Weights of a small GPT-style language model, trained from scratch on English Wikipedia.
Architecture: rotary positions, untied embeddings.
Each number is 500 + 50 x the weight over its row's rms, rounded and kept within 0 to 999. Layers, rows and columns count from 0. Numbers have three digits each. The size before them is the row's rms in percent of the matrix's.

# layer 3 attention key, 512x320, rms 0.109, rows 399-419, columns 160-319
102:518468528601607422471433489530595566524482476558512428445480489431394489469474510495515513480521595540552496514454530498581491515483500505516585549533554459492476478533432481439499450462368455506452581606467419468451510480508481507498452491449542513568493532547429565515501442452486572459501532555395589557495506456483553602582493524478476524493496499499480403497594493477499574583485493352547511527391465442509469578519510527479460498448562566501444504429419449475484545538581437
110:471547508575484552448406455491496485523496466514467438504509460463430462417532507532404555512426544545475402437524458483555449623527504492609555414534468502490490519464500430454453526539521580455467538453629514473580542536492520385496537455488405543495482457523492444448508488568502450443428514567540569629526561471363530471543551454482500513500534467507540495528511562554537507578474466585470413527597505522525489467491434488474539575516490503367461522553552425486480577569429523
116:503417426504480457449520526516545445461505476553520495522554480578547433527491517521470437473451452584512475520518488469498595528591468577533493502402547473452419621400527421587512440522495519431573482537558448521475666439514599478515493440452613522469373551541530409487448428513474591404535486546459415551437444537429470518529505484460516477510571556531610454479522508503566515533491495501425499509514430539537562572568485492544412470480391579547463535404431467394528472464504507
115:512629465409533445512485551534545473498498496508391509441577468411474571420423486535538436527510439513488567553531583500474475494485538429543482462424542504447557377485479559520467478398513541568504530556518447466551429450451495467482488498630544500533444485466537490492443480466559460617547586449522495547478468392508576530522455584588423496530529468447486552497529602457532491535424574501471480522574515605562427399551485483389549536593526472505523560478480550487442590488497415
108:582537519544432579551557561557548547639472463533489455493514576455493597514465589447551521450559425452490544511578512527538393590440463463571537544494573453424535502546428573549542481505533533478430535484442581377530494446522527407473509484501499443474435529514432461506545481453535542532491525568498581437527547444556439493422550506526440479501456508480382591526485465499419408527535419408475492474444472486481573515498546510489507459503417480449575475461459482473529545512477479
117:565488543486485406571365515505502535514455530504447478509518511491513447475432505475531527567594503559508452499490496445517574482514459421540528569465459492596412407541459443555590573498433469447424537467556529447441553502499403571419519457565458561463529557574594532494510490524422460471515469470622508564558478457607547504507468483489580435487429547513503460438386465485442586519574580444467497497490495501500463597520476542461551509461586518406439453522540393450543533461553486
116:543452462410541454541552479570453603508486483500563522547585564433494416427490412412458546537476470508515511425529480473593546426550566507529518526592502502504608578534526480435509579499535498503555529396507473499484481477507551543413506465519561437504447419508589494547406487509495489535491480543526426520431538495431473535452468523445562591489511434384508413448556618436505543488601474374488388498467472545485553480626558584506483540492520508438511499478456494470392540523431544
113:569538477495447445501474478512490455507469442501468521501507453443496548424484502448493524564510368629512480584498483453479582520496471502445608503546487472539529511503505434507568525573414562534485551527410552536507486407434522610366527421459359432501464476487475494485448571405520481539538471502518440447487524470584401506504493516531474384435565461571473523484490484484467378531493548515611521541498473437515508437517497487531562562560441509474435529548464500460357408530457485
112:522481450606508444542501488527501510495475533514506414496425532464485531462476424573502557452477455486581461493517534503605531588519448514438449474568430420458546591606561490529521542474473474521502503454473431478481497469472537500618530549505540541478451473450571461571493454527545534505443450424552473544514503442573579683539528562525513571536446556576546539444524543481517517489515513471490486514484443493464489484453449473430468486489500508526530522389510549407422502521423531
107:669483462490507443446574468523496461419457391531484453460550561582479518502468512512512482481508521520527535433513480563487522575564429565630524501537429540500485454482474620502472492426499554478492481534436392498510518431512579481469612477534551493478482409621511469525449393544449477472461482581532469506489539454500494405536502470517496572433441550534620432429518505366557522538482569565545517462466530472498519504511490505464468374472597452488541508505489436555506580503493494
115:468580471451541603496503483471510551592498481600562515453497552433488486442531529553543474490458466504532544495546474423442423501565549537536457502499532468510480433529539497519462549548506514517443556527500529495501558456565472447530571503537490546619534540527537503461565542520452504480496488581570476499527555562562506521497449533464504515483461383471537549438519474500459464509525502469509526490545488543496451514477545464521550526504553488499494399526282473395506504467511502
105:518513498519491483449515455473502433511508494480486502436513396463467507514563458548551513588529501505437477518509584607512496404485484510568584402591522564552590605499479560412529521491490420498593503547568498430564544516557499474489561503502415473512460510502546477575549510547518541529573400474562541608465471525424554601637488600533541443468502405440556513531538426460496481494470504483456471443458461547474494460463514493538514468528520596410487468415571544552520505398364545
110:478531454563454482407472523539415534588484494524574506533483502600477485509420513526523477470465542511636477439454574478467481489494508533578571520465426549456539457452382486517522461584475394533540535442461578574591603543453466498609514491549562498476424493580424451445546525576444543587430538567533494497517525517395443520571517502554562457496556612481414449606509498528377520519491557505526507454491516403506548460516446492500459494525506468511436486552561548488511553498538462
111:540608470518478557464430490504454609465534472473496408547497441423435479518473596526552520475533571504548437548526452456566492549517523490476428437568550434538510500588482591518513486545535493406670536531433422541447488589543506474554559445490424446506571495555498510511457502501453521555464543463425550488493451570416439507451466403566491581529488537542466491499424545513428535507513507496466537533462527605463475454563430617514455532530496538556488502642537499486519599546445467
109:413464492518429448619478467503474435502516459597470533541471511547475584591451545572612506514565478432554489465573507514560511582483507434475480602488462487549515539537506544544563544440477433483491484482486550536470483418518542529501499490566494601451422560544486528466552427576560463599468450509559527486481500457491606571548427466419395504453501477546498391493513550533480360457576480530542458542446565438491500503551421530486532509453469422481521448527540533576544529488545526
116:517544478504506475540534505475522534510493576415543562564440510508480451492490476467513506454445455477439561514500522525449524456538577514555514518456565489502567515507514458499436408535479534469435536596588521487471586476515502596582563515493458473517505372569587457505423515499460510539570488536555513374390479546524503489400501631482615479413499587504481488371464537499515547493577521474537485564577474438482451544508520506542538442485543466506500533512465542475541613486574416
111:518482452540560560528506535479400516547390468466513499454526421476519544533551439570445522448462496517507433529525532395477551399583510563476524424434463538562498533514477547468594478417481550476492511574416518457505543490447523571476535557538540543493478533509433522502524516511457536511440524417506534482483399562563505513463467471513562516547541525517607456549570387447586525493538489552551571487557533492555470530476513549480452571498389487418518451550454451405424406521529623
093:507522491520422459536513524519479525524553440438460447551468434516508538413479527498464531529602494542539480466549481511581556394486598605468405411388490554428387444534519525511422488394549455535543525484462518445482480536445479472534491513547426454416496612415486510475534505570485437507488511481432567573496426519496549581567544510520507519506429530493489502508502516512535552580447362501491499499506549505505528620479500491442538569453457532472538486513416438524550512514510462
093:541411572434499502477562466497509425537468516468458525458533499508626506571580571455444599505516577544578466550443541530512532517547551429458501489553543517499560555583510450456546504539438504448461427436607487515472522466526530486461475591519578558572435519452455612495456457554450432504483499463463382466505467504513533563477534486558533435544450489451512471514526435439550530524443546533508554513519485499565609516504556512481485519541487523557557583491536468515479541459577427
096:534471656461463567487548568372446420473502521540541479605543448456541510592501421536466587444480549586538473428578494599458473498533543511543523556564428444468511496490513485486558520558425507506442440557441492473497525437529489451479484489521571512479521472489506496507463579472513555497516509503562476394465570540422510518513494488445526492578468543605548531512499498566564477489502482535506516563490523470506572535424506541467460523486530582563447470427515527554448533447460591
091:410473500511422564507523494442526631504519512474467501534429373551475467532488432573484475524545541502486411517507493450462639597521594497440513457497519628501490562487417549486451446526581524565478555495537468505490504653550472441447498510448519471416478494455437510542470498586550468501496417500492474512501598486482440456559469503569514502459530487575492487520506493599577530453548442465525557539523451527520492540525426434491473451516578342410545514455479502480495508509534440
# layer 3 attention query, 512x320, rms 0.107, rows 400-419, columns 160-319
099:508457459555487511577541531487504473446569472621496511616496484545498474503541491633565400499475534444569546458525527549532469561462512492517498551539499490474476502534500590497443535516547525459477429492440542464472520551467496443433454458516489465379439548494479564449513518518459444553491529486465516457478510431528544500527545498493400450453389521457483580511512481524497427418501509588474541461517480445464500515505459492538513578459543464464466487391519542441434520556509441
108:483468542511520508519632490483459491469559435494414496548522543484543393525402544452507392552384405528453546459468460490442545533448494469426441581555497488466532524571549541509537439573486485514579509610474460499476463435482454458486419458548533471498484511477601472494513554498503582471589559566490431478523519463494516504428599587417466468467543444428517516428490472513592500475574468568516451539477467492541536516606524579511485495468447549429493453497590474493495538452444498
099:440673442476482433473533556513521535509458491520381482459444454546468449476437599401582445530440480594531390484561524535446461425570575502518439474520464441467494535498525556513524504459613511539620487519568439399532410540456468499512471488465464457491531447501504512555523509533473597547456450518492506486571504559484529526530478508448487489463435560537412412468558585531560471573456475393460425506510510542461395516549536494477523510434457501454552468503514648466496500537459450
111:552566455448488514549495442465583497533438489555502451441470514534480515452555573455528395451547417564509522522585498448450532539536579592528526526429501506459509494479499564504443531534445520514531539480470474403597470507537501360519425525459492446545395446457423505554547459540566457522485499416633481548464469574500550458466466529414422482519575552403436445391480529428462579533520569432471543439488483492479549535519541427464575511642368456436502555517487524432464560538526495
113:508489503457487475471418507554461513540465515566492632460465430503471548548642517554503458450458526583560490481520505561453578462535482518588438464474549518518385551588496437536456587583446417538505502547447491514545505433450542559480487569566541489494510525531509469438505462470487512499444354494492519519452470577586507439519496592518439543475376472528582453507449525535500555436421536455502536568490494514593410512557438463467548540473553539465501446535452492429444490488514513
117:537523442435540481438468478470511531523585534459494484507435458498536514554505525442525548488546504464500549491551433523462502421472542469515503429480631424552479496523453556506541528466597510455535477436527475548466458423460490459520471553511538455561531514487544413557505505501521465476525561569499485499471422472536540567437494437513448508463403536410480468499424551499463465464504542510467535545456476558513537534607602569500410568454601440490562511458426465531477461545570515
113:500510468574400428471433538503544489521507481490526465520453499476537454521498507539483470525533422571633577549570500529482546526543478575479564522462452474472460532525457572436536479662582510482535528431504502544551433531489444521504555367414506473492540496607555371533469534514550437457542474463539470434513586571431495478517481536586579515489530488505543522446470454530378528567568516577551547542495475457455530482494506551493503596506513561475413492537467535444448469557401554
113:580391493493549549518540506462473468532527564521547413416523483573511428496462545438494526454569484464491421458493546557599528501499444491552674578585496465558590578571452553526485513464453513489453515401462465395465593429565471500452575541489535554567562604493538456556485529516516556490478524468566428450470446455469484495499546497473516509512480520491538444486541400438468503495460493548458482392451287452480552483539575584479495489506450511444542569554564537502486570478441577
107:498453498478461497466537472518389496519439499496452502466550564531503432604368525567542425525550566521434481488470484510494557422450568489483419514456380490545462513446504484434507509474451494420547491548517444524511485440557530545456486553470511419514473407569507409562510430468533570458492401541490561444395477587511482553438523465585497521511493431409459435489458393418568504494508532464544475554493525509494512505386435531508464423468429473588594411518516558588455523521500395
115:482488516478590528539454504429512495562474460405616469482541527511520496508386458487530555426497591476525513432524449526473445525519504442397502494529554484488486386521526501572444472538584483527481481464467473451503542469500477490616545596567501483492484542482487496516458532536462461558572558494433467571396496519589510445454466579516521551453491534561530533491529546496592499486572551447478435549513499487427497500545463514463465598561469443453506477493435418511513476437490509
112:510430513525488495480440440462429477546482596509490491349404486577513572516599529516560484483501456574552481382522507329485441478593485595512488471571540549559437460459435475490575533454534454452522478533493564516417495586584619588550469553363527454552436570503568501492515366487618526441580429502463476516492497526495552451463421515559523556532523428488509592438488525460473479486563506558467468460417576509524482578461467541614456494557561466500481501465575454483569448445525565
111:424442502521517535472581428593494592402444560511470491558389455458516536506477552486522472459493544411486456493474487578435378508480556387558536463495536455455522480493541509563478556480439455584432549533484495425472503430444461522528580551450525537515479453498439475494501463506512458527556555415430552504491542452511481481456572513523520504493546417503491481458527487575404509497525493535459478469497570397479453478527463467500475504463517468460506463523561539415588550454485532
112:582477501484519510490485552577475550514457457483501459483452499441479477556480583537497446358506568473525495479549545455507571605522397535445541445435538501500459428570448446522432536558503597517578457537466531538546448442441454434439586440465522535385560470495484516445499581560421492548456534512419425545510519494514522576412447476475530463548477546535427419611445466409528516552488580607473508569391573433453528500517492546471456544505493475501558490463532484532527540572614471
108:500413520495367477486498497526458440573513424536546546529475449425551380476526490443501456429498469548538433574581485497561391535464478605460503583442489455468471549631471532489475520490535512522483474470534485554558514504531504482483521464611507474471484505496392545409535524479573510495586520533492549482452524444469602587489486521573473375563589526581583524549447517535511523517561580557440494550486529534494444525444562538453437498527458510475534463528429441498468508519518481
110:583534471484524612471566511454490503554582476498550483456497565494474498469573426477498443466595488530499496436509529496384501500605499572474424503560491537538482424496489469529530491491453544507580493557510567523474465539412463500520487510540534573590576458563525454535513489486446506467473418512528472464518435446523518479500505518602524544457321387499444528476445567533562473516490536460503478568515414497413471481562524524548388488579493475458490476514441530482531469526512432
110:461458482472548393530455450413539466517451445586477571546434557448568496497450524500572480501462514502463491445473475561533512431525440472472559390481488505558561522455585613481535496512544415387372514514442568557500495529519489590617506525462569562482503452553453446570541531535503455491547542424518505458451474552515475523465421441502532519628464484585411467513625486503467469503514515532494503496475538534591524465460445579442457523508523551490493479455468455500487404589461477
107:537577544508595427475583526521513448400526458580524520508471463444518526522525458456568495497493546556465499591481543548466540409489470403464488569596554340560419437453532536494552572580503487443576541551421452521487443482582408515490404506440454426484486530485568537501480527523428524527484489582580433562515581464531507402594529527471441576491516478612413485551575592431525493478443512445549531519464454482415484437586539572465482505404558482561526445556487461442517436444529425
093:481555404487465484542467580513475523410478522494477483490486478436527451598483520488510536472474467522500571484518471521574490474497537540530475529521525455543503550450470493571463464555492557518435482526530431567513471472494439495630567476414548563538564526653515470484441531477517532520517478380481605532502610467434474490509511440496413466498488498473464632440480492562511423535526575434486528520433578521411491522549558422544493542491516587454526443555512485454524493493599537
093:509504516535553487416420463509438426469463578447466532536600496486569536506523462476453571503511513477473398482515531534578440505502406461412559470420585518468608647513424487506575535435466431525517469525452544538540414595487545595489532589579528457509553445438542521548602478465455523442544486514478517482499476540517482478518491482554494431548507505454488556498450463589585544415424541515462469555439455520497502500503510517437444452602509513450476546549516523534502507571362370
087:439541502490439511498523582565553511455480452529480512417501557516453548489403490608452518457508454607511523487497487472446563396437567420550415519520482551492531449417530544544479509457495473452497408535590510463438535491497561428468472531545448442497558489504556494467446560492578562541487468484451608535446407521425474516533533578534478460495513503421465456489522436480494573521439520607586496426593493446526526477555524494456459463505532578494475570515535520526450469465482510